Part of a small language model's weights: LayerNorm before each block, rotary positions.
Each number is 128 + 32 x the weight over its row's rms, rounded and kept within 0 to 255. Layers, rows and columns count from 0. The size above them is the row's rms in percent of the matrix's.

# layer 3 attention output (transposed), 128x160, rms 0.0475, rows 98-119, columns 0-159
size [117  95 113 111 113 110 115 110 108 110  93 107 111 114 107 109 106 107 109 115 107 114]
[[193 131 138 173 110 155  95 140 122 100 113 126 138  67 149  77  53 127 119  77 180  96 101 144  98 131 103 134 107 132 133 135  96 150 133 141 117 148 127 165  94 132 156 143 150 113 154 160  94 146 117 157 167  84 196 144 145  94 140 107 148 146 108 198 161 133 106 105 113 125  72 117  60 102 144 112 157 176 171 137 190  86 124 126 177 111 141 140  83 135 146 102 160 168  96 119 107 169  77 160 177  86  91 108 122 135  96 134 102 102 139 121 148 140 138 151 144 120 149  96 108  78 132 153  33 121 124  96 179 118 114  75 108 207  78 137 134 190 112 179 168 111 143  64 125 122 132  81 119 128 122 119 147 146 108 134  75 129 202 179]
 [ 98 172 121 116 180 130 205 172 151 155 125  71  83 111 154 151 121 117  57 156  87 187 148 176 118 106 153 140 121  96 109 104 132 119 146 105 150 148 117  88  98  59 126 135 114 188 125 109 133 178 117 177 120 131 131  81 119 158 129  81 118  74  97  98 161  95 134 116 114 113 146 108 121 116 119 124  78 144 117 143 163 128 115 128 156 157 128 120 157 139 157  45  95 179 130  88 153 153  76 142 169 168  77 110  82 106  66  78 149  88 162 155 173 145 124 170  90 126 190 132  74 149 130 173  86  58 102 123 132 154 104 121 135 117 114 173 130  72  71 147 156 170  97 156 161  84 150 149 142 164 120 145 124 117 110 149 152 105 125 193]
 [ 94 149 153 128 133 176 132 152 132 129 176 119  84  43 111 115  73  46  80 114  87 124  97 128 176 140 167 145 136  98 111  57 153 136  96 100 151 122 149 168 153  81 112 148 128 146 192 106 154 190 147 107 149  93 130 141 178 129 108 143 111  78 142 132  79 134  92 138  98 128  72 106 178  88 114 118 177 178  86 167 145 146 170 164  91 153 159  97 157  92 140 137 129 102 144  61 107 133 128 145 119 120 139 128 116 103  91 116 164  97 150 132 116 141 115 150 119  57 195 134 181 137  77 117 189  96  95 121 177  82 127 132 102 156 127 164 119 114 161 192 129  97 158 105 165 133 121 168 194 164 166 152 135 101 121  89 129 113 110  98]
 [100 162 143 108 109 118  99 138 128 149 108 138 143  94  80  90 100 137 156  95 147 128 124 122 145 145 130 135 130 156 121 140 125 129  98 161  79 102 152 147 100 151 115  94 115 148  86 145  98 156 109 113 120 141 140 119 119  84  59 133  63 133 118 163 150 142 108  73 143 145 158 145 168 119 114  69 103 139 198  83 135 159 145 145 133 135  85 132  72  91 133 136  54  83 145 178 158 169 190 119 148 112 169 204 189 140 174  97 126 114  88 155 138 159 136 134 206  67  92 100 114  75 120 115  76 149 159 114 152 164 145 162  95  79 196 124 150 226  89 183 176 140 115 138 174 188 105 110 114 141 105 154 132 106  93 136 143 108  92 131]
 [150 143 112 151  81 125 140 114  89 126 134 141 136 113 103 140  51  83 141 146 121 119 133 142 116 157 117 124 124 134 124 100 114 183 103  96 107 134 102 156 153 124 136 147 120  74 137 103 196 183 121 160 144  78  92  73  97  91 123 147 130  83 128 123  95 144  92 120 118 155 115 133 162 154 161 172 152  77  66 107 106 155 118 136 123 126 103  66 206  85 186 135 105 103 104 123 172 127 201 125 152  57  98 131 162 133 210 151 129 162 132  98 158 146  82 123 148 189 113  83 134 123 122  92 144  65 137  96 125 133  86 102 158 167  92 141 182  76 168 144 124 122 124 104 189 152 139 168 156 159  68 161 170 131 138  65 110 167 127 189]
 [129 145 187 205  95 114 109  92  90  90 126 141 153 172 113 156 137 148 135 175 164 114 120 178 113 162 161  98 115 150 148 126 130 146  63 158 122 101 144 115 177 110  91 136  98  96 206 103 102  87  98 130 110  93 120 111 173 105 188 129 117 133 127 106  84 117  72  94 146 157 144  96 131 134 162 168 148 116 140 136 111 104 137 219 114 166 155 117 120  95 149 152 125 163 116 112 115 106  73 129 143 149  94 100 156 192  88 200 172  95 100 153 127 124  83 150  64  94 156 104 141 141 123 149  91 228 145 106 111  70 104  97 133 125 115 103 193  77 127 123  78 159 139 111 102 109 157 173  75  89 120 101 113 118 109 160 132 125 170 140]
 [105 115  90  80 141 175  98  69 125 140 140 145  81 159 108  83 104  89 103 103 163 132 156 135 116 112 170 137 103 112 150 140 120 117 143 145 129  83 133 199 165 149 116  91 174 133 123 175 136  91 183  94 113 131 109 174 135 159 169 141 114 142 141  60 181 106 121 155 100  91 118 187 150 127 166 151  79 171 156 137 154 106 179 127 126 148 149 139 152  41 125 170 155 123 150 109  65 162 101 118  41 145 153 172  75 103 160 127  96 192 115 140  93 177  83 104 147 132  63 186 100 176 152  73 131 125 131 111 117  99 134 120 146  93  88  95 158 162 158 101 124 128 155 148 131 151 144 152  76 160 104 150  90  92 130 172 108 123  90 170]
 [143 111 163 151 150 146 136  64 110 130 111 140  57 122 134 110 118 121  99 155 183 148 189 113 155 136 109 106 102 141 145 149 140 157 124 133 133 192  88 130 109  94 174 162 136  65  70 175 134  98  71 235 212 131 118  89 134 177 140 146 160 137 131 106 144 145 161  80 117  91 152  58  75 161 115 159  85  55  96 123 107 127 140 120 101 145 162 107  85 145 125 120 129 133 167 143  89 142 165 147 138 140 164  89 163 129 165 128  82 158 122 151 119  86 103 151 123 106  65 147  81  91 128 129 166 152  71 154 165 128 150 126 130 107 171 149 160 119 134  89  77 124 138 136 101 157 152  77  74 126 124 149  72 167 138  95 144 130 117 179]
 [106  75 104 108  43 130 129 138 166 173 167 124 139  89 127  92 156  78 154 110  73 117 153 104 146 178 143 105  93 156  84 107  62 153 162 102 139 108 162 119 117 131 116 149 127 118  95  89 140 109 109  69  93 133  84 152 125 193 116  89 206 121 173 103 147  96 187 183 147 131 101 140 162  68 157 161 163 132 108 156 167 105 185  97 103 124 150 170  98 124  96 112 106 193 171 155 158 161 146  97 139 151  83  76 139 125 197 134 113  83 151 148 109 151 160  99  85 139  98 111 127 149  85 118 161 125 158 146 148 167 159 151 144 121 141 101 141  77  99 191 138 119 143 132 145 133  64  90 159 115 100 133 142 155 112  76  81 118 137 170]
 [136 102 229  86 159 142 122  64  81 149 135 101 146 149 167 106  99 137 142 142 147 119  71 100  98 135 160  99 125 136  85 161 100 148 104  97 166 115 163 118 189 114  75 133 107 160 168  79 145  84 137 128 126 129 133 155 106 167 119  95 166 140  77 185 103 114 113  80  92 152 149 128 149 103 102 155 135  92 124 180 169 110  86 125 128 169 157 174 162 188 142 144 133 141 156 156  99  98 127 111  95 124 126  82 173 122 133  75 163 118 190 134 142 170 115 114  65 113 181 139 163 181  85 193 141 168 125 144 125  89 150 172 148 125 173 156 106  45 128 162  75 165 127 132  84 133  93 100  96 113 108  82 130 106 107  96 147 116 157  92]
 [128 141  91 108 108 146 129 159 128 102 129 101 182  78 105 130 110 108  96 145  95 119 118 174 108 157 192  92 128 119 108 138 115 142  93  86 148 122 195 145 232  82 151 147 133 124 142 130 161 170 100 128  86 129 103  97  90 213 118 103 117  71  98  93 125  99 143 132  82 133 127 100 162  73 139 162 146  81 111 115 123 182 157 154 127 140 109 162 132 146 123 101 151 123 128 115  69 109 138 106  68 123 106 117 139 132 124 127 132  86 130 146  96 149 118 139 120 155 100 119 175 125 135  45 143  92 135 143 145 117  63 102 171 107 149 125 148 154 123 164 154 167  58 134 148 147 159  99 109 128 115 180 175  79 170 143 101 200 186 232]
 [ 56 160 140 122 136 162 101 111 131 139  98 102 119  99 120 113  97  64 173 132 219 107 148  93 178 126 154  91  93 161 106 112 127 108 145  99 173 172 158 122 123 122 121 109 105 115 170 136 152 129 130 159 127 111 120 138 179 147 152  83 157 182 107 108 183 189 125 102 100 105 108 135 164 156 167  90 123 147 127 159 151 180 136 116  96 138 189  63 119 103  90 142  91 129 143 119 120 132  85 171 114 117 178 139  99 125 177 157 107 142 123 161 136  90 118 109 108 111 159  80  85  86  71 144  47 163  78  92 138 137 111  73 164 160 166 188 169 166 113 146 144  80 119  93 161 136 126  96 174 114 155 123  72 145  84  82 116  84 167 169]
 [124  92 178 111 113 122 123 128 130 132 172 108 143 152 156 141 148 101 104  96 167 153  91 113  76 143 143 166 134 153 127 137 126 180 132 162  92  70 148 159 189 153  78  50 152 181 157 113  82  80 145 184 117 145 135  99 134 148 141 151 127 169  94 139  55  98 127 114 157 101  78 125 149 133 126 156 126 122 136 132  81 136 164 161  98 126 150 155 188 130 122 136 169 156 104 125  64  81 131 150  48 173 113 121 197 129  94 134 139 158 173 135 113 124 132  67  69  96 122 152 170 155 142  95 189 178 149 127 151  92 161 177 119  88 127 141 126  81 134  79 107 160 143 169  82 126 119 126 100  61 100 135 172 116 101  93 130 120 161  60]
 [159 124 149  93  86 108 134 145 158 120  84 127 119 107 127  83  98  86 100 137 136 122 195 114 118 162 118 132 118 108 111 151 123 153 105 108 139 155 143 154 179 156 140 172 132  68 135 152 137 113  88 134 123 105 136 145 110  88  75 150 173 154 135 148 192 126 148  94 115 146  90 149  99 115  93 174 141  94 160 114 153 127  93 128 179  98 124 122 110  92 191 147 147  63 190 139 116 186 165 142 135  48 174 167 135 145 126 103 102 110 102 104 144 132 139 133 206 150  26 178 135  87 117 101  64  91  85 149 156 153  75 134  87 118 130 136 142 191 136 137 150 132 144  76 145 170 130  54 176 184 102 155 115 149 158 124  84 127  85 156]
 [139 124 129 116 115 141 129 108 117 161 111 111 102 124 192 158 126 169 125  91 142 142 189  91 107 175  74 175  57 104  82  98 114  97 166 190 124 148 114  94  89 139 136 111  92 137 131 136  81  77 156 178 122 158 115 120 184 127 124 122 126 153 120 114 196 146 133 151 135 131 159  78 240 119  95 146 121 117 116 110 123  72  99 132  57  94 179 146 127 191 143 118 154 133 116 140 102 141 159 138 126 151 165 127 150 142 152 137 156 154  87  95 125 133  83  82 109  86 154  80 149 154 128 118 103  88 107 112 155 161 161  89 163 207 103 125 107 179 157  64  82 104  93 158 159 105 168 116 151 183 102 135  95 149 130  93 164 141 113 183]
 [178 142  91 133 155 120 117 169  83 190 155  83 144 132 144  57  67 160 141  93 135 124 112 195 108 105 100 115 116 164 159 104 112 177 100 130 128  99  75 161  79 156 122 147 143 156 119 131 172 134 186 128 172  99 134 106  63  97 107 110 118 170  95 162  82 101 120  92 145 171 134 175  98 104 101  83 114  97 136  78 100 121 104  96 196 193 124 148 173 146 170  98  93 112  89 142 131 199 159 174  97 107 177 147 167 147 136 144 109 174  96 133 160 136  81 151 154 154 116 146 100 167 129 118  72 143 141  98  79 118  93 156 175 133 149 172 117 105 185 119 145 150 123  99 157 106 152 104 124 125 106  99 138 144  58 162 130 124  86  86]
 [184  99 118 134 137 122 122 147 110 184 163 149 118 166 114 108 123 177 139  94  92 134 130  87  88 112 151  85 115 121 167  99 101 136 113 108  77  89  91 125  98 116 165 196 107 138  59 157 183 121 155 189 140 133 131  92 124 168 164  91 135 139 148 148  38  97 159  99 164 108 104 101 127 109 145  97 147 147 117 143  74 142  92  62 164 180 119 142 217 109 120  80 121 120 146 127 169 147 198 130 141 168  91 146 112 118 191 138 125 159 197 150 133 167 140  93 125 176 144 112  69 161 103 152 168 121 172 136  98  80 173 111 126 139 155  94 106 180 117  74 118 135 106  88 131 137 114 143 112  82 158  85 138 146  83  78 143 137 115 109]
 [179  79 150 136 159 155 131 126  78 118 111 191  86 159 146 135 108 128 126 130 141  74 152 110  97 165 154 137 148 109 124 123 121 137 121  79 129 147 156 133 183 111 191 148 138  97 173 123 210  83 120 162 180 153 113 114 138 133 130 122 181 106  96 103 137  99 116  57 115 113  77 126 154 156 113 160 140 107 143 120 188 142 129 175 124 170 217 102  78 175 177  93 161 115 172 105  74 114 112 131 128 101 155 109 133 116  91 111  94  59 132 130 127 110 108 104 126  49  96 118 131 137  89 145  83 118  85 110 157 117  98 122 120 134 173  97 150 194 146 168 168 150  77 127 143 127 143 127 158 157 168 112 135  96  90  47  83 168 164 168]
 [117 141 148 104 162 108 140 137 203 123  97 133 103 173  86 166  74  58 116 146 163 101 138 128 125  78 108 157 179 118 124 145 182 145 150 128 115 170  94  76 123 121 170 146 110 200 104  71  93 165 109 149 144 130 110  80 100 127 113 192 171 158 107 159  98 105 131  90 174 115 150 158 144 105 128 119 118 100  98  84 135 200  96 132 113 130  91  79 157 139 138 123 112 128 106 108 138 193 163 200 157 115 138 122 138 113  74 138 101 185 140 148 188 172 100 130 143 153 132  97 134  93 102 165 152 112 110 134 109  63 116 135 144 120 139 165 130 126  91 177 143 116 140 117  94 105  88  91 190 102 199 128 124 197  72  88 112 117  86  88]
 [142 119 164 100 138 171  99 127 127  90 118 152 150 117 156 153 118 183 169 157 201 111 141  84  90 146 103 104 140 173  82 160 181 157 151  95 154 114 146 138 142 102 134 101 115 114 119 151 163 101 110 149 110 121 103  63 135 151 112 143 154 134 110 160 149 169 136  74 159 109 117 114 152 153 195 142 120   9  99  71 103 180 149 160  62  85 120 151 120 195  31 130 135 114 110 143 112  72 154 127 129  85 178 145 138 177 187  80 143 108 111 163  66 145 136  89  91 148 133  57 132  86 160  86 144 109 113 116 119 154 129 106 163 125 137 119 194 172 143 124 106 143 149 132  84 144 130 127 122 101  93 166 148  96 132 129 136 153 130 142]
 [ 82  89 128 147 113 115 127 166  75  94 104 113 112 128 158 149  96 106 122 184 176  90 167 146 111 139 168 132 120 110 184  95 100 132 138 125 167 149 107  76 122 202 156  53 144  77 112 166 199 132 121 148 144 142 108 148  97 176 125 125  97  75 114 102 141  94 104 106 158 164 144 118  72 179 153  77 102  60 172 204  53 181 132 102 121 145 143 126 173  86 146 110 163 147 131 117 136 163 124  97  88 138 109 102 141  99 138 121 184 122  97  89 166  69  95 162 130  76 102 131 124 121 118  92 182 135 119 131 161 144 165 156 126  79 152 116 141 122 142 131 142  93 113 149 122 231  79 165 118 143 126 149 147 144 170 135 114 117 156 130]
 [181 141 127 180 165 133  87 168 101 137 124 147  60 103 106 131 137 111 148 136 147  84  80 146 130 107 107 104 108  98  81 135 104 159 140 134 150 109 107 162  86 111 123 103  88 153 120 212 110 153  69 188 143 183  76 146 147 117 131  75  72 129 130 125 161  38 156  86 123 119 150  77 144 112 171  94 133 186 186 107 126 114 134 194 101 107 180 141 106 111 119 129 114 136 136 151 122 109 132 149 156 124 172 155 177 128 201 101 149  91 149 102 136 123 120 131 117 107 224 141  74 108 109 154 155 158  89  89 121 156 171 116 116 140 129 134 124 110 113 113 167 158 144  50 146 141 174 147  93  84  80 115  84 148  94 166 165 120 118 150]]
# layer 3 attention value, 128x160, rms 0.056, rows 99-119, columns 0-159
size [ 95 113 107 113 109 117 110 114 118  94 113 102 110 109 112 108 105 105 119 105 111]
[[172  56 104 106 122 125 106  93  89 167 115 128 189  89 149 112 129 124 124 158 166 179 133 162 118 155  96 167 140 137 165 127 157 123  63  84  36 144 101  59 101 188 171 114  87 173 100 161 194 118 164 114 140  85 143 153 166 160  96 125 156 225 134 153 137 135 159  90 124 123 101 154 121  98 176 133 118 138 136 132 109 149 192 118 153 146 161 102 152 137 151 122  82  25 184 147 104  67 165 115 149  89 121 132 130 121 118 139 114  87 119 107  66  76 133 161 116 142 128 170 131 106 123 106 109 111 130 127 121  87 159 160 107 129 111 165 154 119 127 140 194 143 164 106 123 127  90 107 160 102 130 118 193 127 148 130 137 119  97 112]
 [182  91 134 107 111 114 139 187 127 137 152 135 181 141  86 144 178 137  88 102 134 115 158 128 141 154 139 138  79 103  95 155 131 157 123 182  57 182 138 142 146 131 118 129 102 135 137 112 127  76 173 136 111  95 125  78  51 129  34 146  97 137 189 145 133 176 165 121 146 153 144 125 130 111  72 147 196 103 186 145  79 146 152 102 145  97 119 134 213 101 139 110 144  98  97 124  68 124 127 132 106 139 159 141 108 173 186 100 107 107  59 144 144  98 129 131 145 155 137 126 103 184 164 137 115 134 176 151 176 111 162  93 144  47 110 135  88 140 128 134  73 119 158  89 126 150 133  96  68  93 143 139 172 149 137 106 138 115  88  77]
 [159 143 116 140 166 144 122 130  86  74 135 101  73 112 126 177 146 143 139  94 143 153 145 145 127  55  96 141 100 159 127 112 117 106 176 193 162  90 138 137 130 161 167  86 142 113 141 126  97 101 156  64 178 159  99 117  70 164 107  35  79 126 185 122 111  63 127 120 103 130 121 108  93 130 132 151 133 115 176  98 133 170 127 135 150 101 131 134 112 210 123 222 131 101 102 145 146 150  15  82 120 123 134  95 195 126 148 132 131 187 109 150  75 133 115 118 165 170  90 151 141 125 144 149  94 119 135 103  90 172 150 104 156 165 115 168 126 138 123 152 145 120  93 115 123 188 157 141 161 117 170 162 106 170 116 120 102 125 136 159]
 [ 98 210 142 106 107 108 104 161 167 161  92 146 128 129  80 124 151 197 116 140 109 131 122 123 101 141 111  98  89 144  94 167 109 142 129 111 120  88 146 152 165 161 158 142 178 100  86 117 113 160 158 185 118  76 178 137 105 159 136  87 121  79 161 100  79 131 190 165 166 138 142 115 128  91 144 143 174  57 137 232 186  93 140  99  49 139 119 187 150 106 152 113 112 127 128 113  78 149 138  99 189 188 130 107 146 182 108  82 122 112 121 138 106 114  55 131 147  87  95 165 141 177 119 156 118 178 138 101  98 120 121  82  79 101 102 112 104 141 154 112 112 157 117 118  77 109 154 123 114 104 184 134 138 129 155 140 146  92 147 117]
 [135 135 123 113  94 129  91 143 200 175 105 136 114 116 113  58 103  76 130 105 147 143 112  84 104 155 138 112 118 130 141 172  83 183  99 151 143  98 141 161 203  81 201 132  78 107  84 110 145 122 121 122 142 140 124  83 154 122  75 135 148 174 140  77  85 135 162 184 132 136 139  97 122 127 127  59 122 122 118 161  83  89 156 102  99 190 157 111  77 119 121 109 148 179 136 169 153 159 127 146  92  73 123  66 102  75  94  98  75 117  80 130 183 115 150 133 133  95 140  94 146 197 111 140 147 112 148 104 178 174  98 138 129 127  91 128 130 120 138 133 180  88  91 143 174 155 108 136  86 163 164 103 140 132  63 174 154  81 148  97]
 [ 96 101 120 126 117 120 166 112 157 146 161 108 153 127 190 106 150 178 127 116  90 156 102 106 142 124 154  95 130 166 106 130 152  73  97 145 122 141 162 141 106 102 102 117 176  63 118 160  75  66  89 219 112 130 133  69 150 130 131 117 115 112 150  89 113 134  96 124 137 140 140  83 134 160 123 161  73 113 135 126 132 141 116 192 185  66 121 118 115 204 118  99 120  67 173  69 159 129 154 152 147 120 132 142  93 111 134 133 125 159 119  80 116 188 142 115 147 179 163  78  97 135 112 125 157 187 124  64 140 145 155  96 139 163 181 174 158 125 156 105  91  87 102  96 113  96 151  59 102 230 124 115 128 140 105 158 121 114 173 103]
 [154 123 127 123  93 120 133 148 181 132 115 104 158 127 164 168 116 168 161 122 159 159  96 128 130  73 106 182 171 108 200 112 114 128 130 138  64 128 137 147 122 125 177 187 143 130 184 117 127  89 135 117  81 153 106 152 143 171 103 102 126 117 102 121  91 149  44 170  87 116 154 188 123 159 225  98 127 114  98 129 205  77 133 153  99 141 148 124  93 175 134  91 128 128 127  98 124 105  40 120 134 124  81 135 197 145 101 210 130 126  98 197 173 167 141  73 122 101 121 118 139  86 107 110 165 159 129 123 107  92 126 156 137 128  84  84 106 123 139 114  66 175 129 126 126 109  91 127 162 164 100 138  77 119 121 126 115  89 121 129]
 [137 143 119  97 146 116 136  44  91 164 132 109  62 212 109  99  61 151 135 127  74 134 168 142 130 141 163 172 102 126  97 154 154 128 147 169 120 121 112 115 144 109 149 143 145 117 121 177  88 124 149 167 135 123 178 178 108 112 144 138 157 122 124 126 130 127 179 140 123  78 124  89 169  91 171 192 153 150 118 132  90  87 115 148 191 138 133 178  92  95 139 140 129 131  83  54 136 135 152 125 136 151 125 140 179 105 131  78  73  89 109 109 185 151 126  36 122 179 132 103 118 126 154 142 104 110 108 177  87 154 135 145 138 126 141 113 137 104 182 150  47 151 135 118 110  90 106 145 113  95  40 152 128 168 139 147  86 179 108 178]
 [148 149 129 117 120 150 113 145 152 160 144 176  91 133 141 124 110 170 143 113  76  97 194 106 107 118  69 159 156 140 159 146 138 154 163 145 131 213 101  96 138  84 119 127  85 111 116  80 167 134 133 187  62 104 119 136 128  82 169  88 145 148 111  82 156 167 183 157 179 110 156  97 117 111 127  81  83 140  85 109  80 153 134 131 128 104 147 151 129 128 119  94 168 102  21 111 133 191 123 146  21 143 137 187 129 133  92 108 112 118  79 155 169 149 194 147 118 111 129 115 124 118 127 120 136 134  96 144 144 129 145 112 174  81 127  63  95 163  84 135 178 106  72 197 137 121 109 103 134 126  78 116 142 134  96 151 135 133 125 130]
 [188  98 133 121 106 114  77 116 158 200 149  96 167 128 200  93  98 117  92 144 167 110 175 141  93 164 127 141 100 108 165 214 112 118  98 118 123 128 137 123 129 148 103  90 142 114  92  81 127  44 123 144 131 102 188 122 107 136 153 108 119 122 139 147 169 176 187 209 168 128 125 119 129  89 160 144 119 146 110 197 128 109 164 115 136  60 135 205 111 103 106  91 146  93 126 136 141  80 173 140 141 133 114 111 142 135 101  52 118  74  67 113 107 157 120 115 135 104 108 160 152 129 134 141 144 149 109 124  94 181 106 134 172  74 127 128 151 121 134  87 151 110 220 112  91  94 132 108 114 144 137 184 104 167 109 102  97 127 174 133]
 [115 172 121  56 129 129 169 191 102 142 170 141 132 118 119 127 196 159  91 126  98 135 138 105 103  43 138  74 100  96 132 180 134 130 179 167  89 130 171 159 118 160 180  69 148 115 139  81 125 156 148  99 130 107 147 135  83 196 104 154 115 128 119 136  83 110  96 151 102  92 118 152 157 104 145 135 143 127 144 108 153 123 139 129 134 152 173  84 148 206 140 156 199 156 173  64 144 144  95 181  68  95 122 166 180 132 109 151 115 133  74 140 140  78 136  80 132 132 143  99 140 152 106 120 136 107 114 121 135 145 138 110 134 164 130 151 155 128 133 131  94 121 194  90 131  76 125  68 158 118 152  83 159 115  77 113 134 129  25 125]
 [126 119 154 135 101 138 121 117 215 116 110 140 128 166 106 111  75  95 149 100 145 107 167  85 180 167 145 122 127 128 168 141 111 118 113 108 163 134 121 146  68 111 130 151  62  93 127  75 118 155  43 164 108 147 137  90 103  83 115 126 113 109  93  96 162 136 172 102 200 131 126 122 137 108 136 122 158 119 117 146 160 166 108 125 167  81 106 149 102 104 112 145 161 143 110 119 172  74 160 105 101  80 125 169  51  96 150  72 105 124  96 147 206 218 132 160 127 160 142 117 106 121 141 130 149 130 154 123 128 145 186 105 178 117 122  65 109 155  70 147 180 110  78 175 117  93 105  86 121 190 136 147 148 138  62 124 135 147  95 167]
 [108  86 104  91 163 102 142  60 115 120 122 108 120  95 133 105  86 209 166 137 148 219 158 166 144 117 149 155 119  99 133  96 193  94 179 157 114 129 180 144 153 139 135 147 119  64 144 115  84 107 203 102 103 115 119 157 122 167 206 112  68  75 110 187 116 109 122 161  84 104 146 159 103 136 139 130 136 125 122 142  93 147 104 179 133  69 138 141 127 167  80  99 128  97 153 122  81 176 112 114  92 150 128 108 188 165 132 178 141 145 192 136 143 146  67  83 164 173 110 161 126 142 126 120 134 122  97  87 123 121  65  92 167  99 166 104 145 119 142 106 124 152 120 105  72 122 163 141 144 177 128 173 120 126 170 128 144  92 101 123]
 [ 87 107 134 180 125 119 163 106 126 104 135 130  97 140 127 138 156 122 107 108 130 104 156  86  95 122 120  87 165 177 119  91 163 110  93 150  95 113 113 147  96 166 146 159 130 107 154 128 151 115 124 100 114 105 141  91 115 147  73 170  87 133  93  96 159  96 103 114  87 162 157 100 138 166 188 138 134 169 144 146 168 139 145 185 116 169 149 137 129 127 161 163  72  74 136 183 143 164 105 154 223 145 126 163 191 109 113  95 125 127 206  92 179 189 103  74 126 106 142 139 106  76 128 166 123 111  86 145 132  98 115 181 117 120 113 140 117 133 129 124  91 152 148  94  55  92  87 134 152  71 157 125 180 129  68  78 179 167  60  74]
 [ 29 131 118  94 130 110 125 135 132 136 123 157  70 102 129 147 165 217  98 122 136  79 180  91 156 114  57 106 109 186 131 102 153 117 176 120 187 157 112  92 100 139 150 145 107  85 124 140 125 198 143 191 138 119  99 161 176 127 145 104 112 124 146 109 106 117  81 135 138 132 122 148 128 132 168 125  87 138  50 161 173 139 151 116 102 139  79  99 150 148 127 193  85  97 103 119 103  99 135 121 141 106 167  52  69 159  78 123 152 142 116 136  65 118 131 116 150 133 117 134 114 112 130 166 146 185 146 148 102 192 140 108 168  85 141 108 139 110 145 119 218 127  87 118 158 142 125 131 142 155 153 144 162  97 159 148 150  64 146 167]
 [ 26 167 124 177 119 150 171 176 128 126 139 158 136  75 129 186 101 157  67 128 131 101 120 189 161 146 106 182 129 141 170 183 128 109 138 126 141 114 102 140 129 156 125 144 147 167 121 142 101 234  95 177 150 146  71 160 114 107 119  85 147 144 120 120 118 119 163 190 103 129 112 134 106 100 104 160 169  96 123 118 187  99 159 114  82 135 118 162 101 131 152 119 102 151 100 113  88 120 160 110 183  75 133 160  72 128  71 141  85 144  63 121 130 124 146 116 133 126 181  93 147  57 159 141 114 125  94 100  74  61 140 177 127 113 160  89 147 127 133 144 160 149  76 153 125  76 121 167  91 124  84 112 116 118 141 127 141 125 162 159]
 [169 172 115  73  99  54 137 110 147 128 120 148 210 107 122  77 122 153 107  99 122 125 140 181 114 100 140 120 150 111 193 141 142  81 155 187  58  96 108 151 158 131 173 112 163 111 155 115 149 111 174  71 100 124 137 166 129 108  99 138 154 134 125 182 157 171 189 231 119  93 128 136 139 167  58  65  79 137 114 109 133 166 109 153 163  88 168 127 121 117 132  75 146  97 148 157 103 140 134 147  58 128 130 139 107 108  68 142 138 116 129 146 134 176 130 101 152 110 118 133 141 168 154 178 148 167 108 150 169 130 147 171 110  76 100 104 152 141 144 110 125 126 169 112  80  48 102 123 109 113  69 120 125 143 108 126 128  79 112 124]
 [ 84 164 139 104 120 153 171  85  81  72 168 127 152 123  94 141 126 130 124 130 126 177 146 126 113  98 149 141 158 113 121 115  67 119 155 130 112 157  87 122 108 163 116 141 118 135 191  51 105 155 140 118 183  75 163 122 128 130  64  90 128 127 152 107 108 125 130  87 112  94 112 251 124 123 127 145 151  94  64  92 149 153 131  78 104 157 145 104 129 107 119 110 117 120 146 167 138  65 126  72 125 169 144 158 146 130 160 159 174 173  91 127 148  29  95 141 151 142 113 160 176  88 118 132 128  67 177 118 141 120 116  56 132 137 129  89 146 156 113 135 154 154 114 154 159  96 114 128 123 136 108 111 129 131 186 165 117  70  78 198]
 [162 165 149 103  96 130 150 176 158 132 127 162  79 160 186 130 107 136  84 113 100  76  93 141  97 120 116  81 126 156 112 154  74 121 123 147 112 159 170 122 152 181 130 115 175 111 125  56 100 151 130  68  90 149 195  74 101 122 114 139 118  73 122 110 126 141 148 199 171 117 134 169 132 115 126 115 110 110 123 120 170 107 133  64 140  97 139 179  62 120 127 136 172 138 154 117 171 135 117 100  98 189 101 130 134 111  57 118 145 153 171 148 154 138  91 109 133  59 145 172 148 107 119 115 120 120 117 165  66 132 109 136 127 152  89 127  93 137 144 136 136 141 143 147 104 102 132 171 255 187 108 133  76 129 105  75 114 138 173 128]
 [143 164 141 112 104  56 132 121 183 117  67 108 144  99 139 119  81 163 160 163  75 125 136 156 160  93 120 109 117  97 166 111  69  78  77  51 148 131 163  96 173  95 114 124  85 201 131  87 100 180 138 128 112 146 174 125 147 142 158  58  55 137 129 130 102 146 161 142  64 103 175 124 123 123 168 110 154 149 130 123 162  84  96 108 129  75  81 119 140 121 151 100 126  96 142 195 119 155 112 195 126  86 118 141 152 201 109 122 135 105 106 125  81 126 163 135 138 141 118 144 139 179 153 140 134 202 164 162 130 129 176  84 126 125 134 131 196 135 144 180  79 112 148 126 118 136 154  72 120 114 118  86 105  96 133 131  89 122 158 138]
 [149 149 109 147 141  67 136 151  82 141 102 111 132  62  93 129 153 113  74 139 147  63 118 153  92 104  93 134 159 148 191 133 105 127 156 199 125 142 230 106 153 176 118 119 114 177  79 105 137  87 131  81 186 155 102 104 108 143 118 163 155 134 149 122  79 112 116  70 122 138 131 130 156 217 142 151  65 140 160 116 138 151 155 104 109 155  52 152 107 200 142 134  48 150 132 117 165 135 106 137  96 121 113 137 148  49 139 174 117 154 117 132 165 138 112 137 121 115 120  76 148 114 125 121 112 124  91 129 101 141 175 147 130 133  77 169  48 109 133 154 141  89  98 110 112 145 112 128 126 172 108 159 177 146 117  84 140 113 113  89]]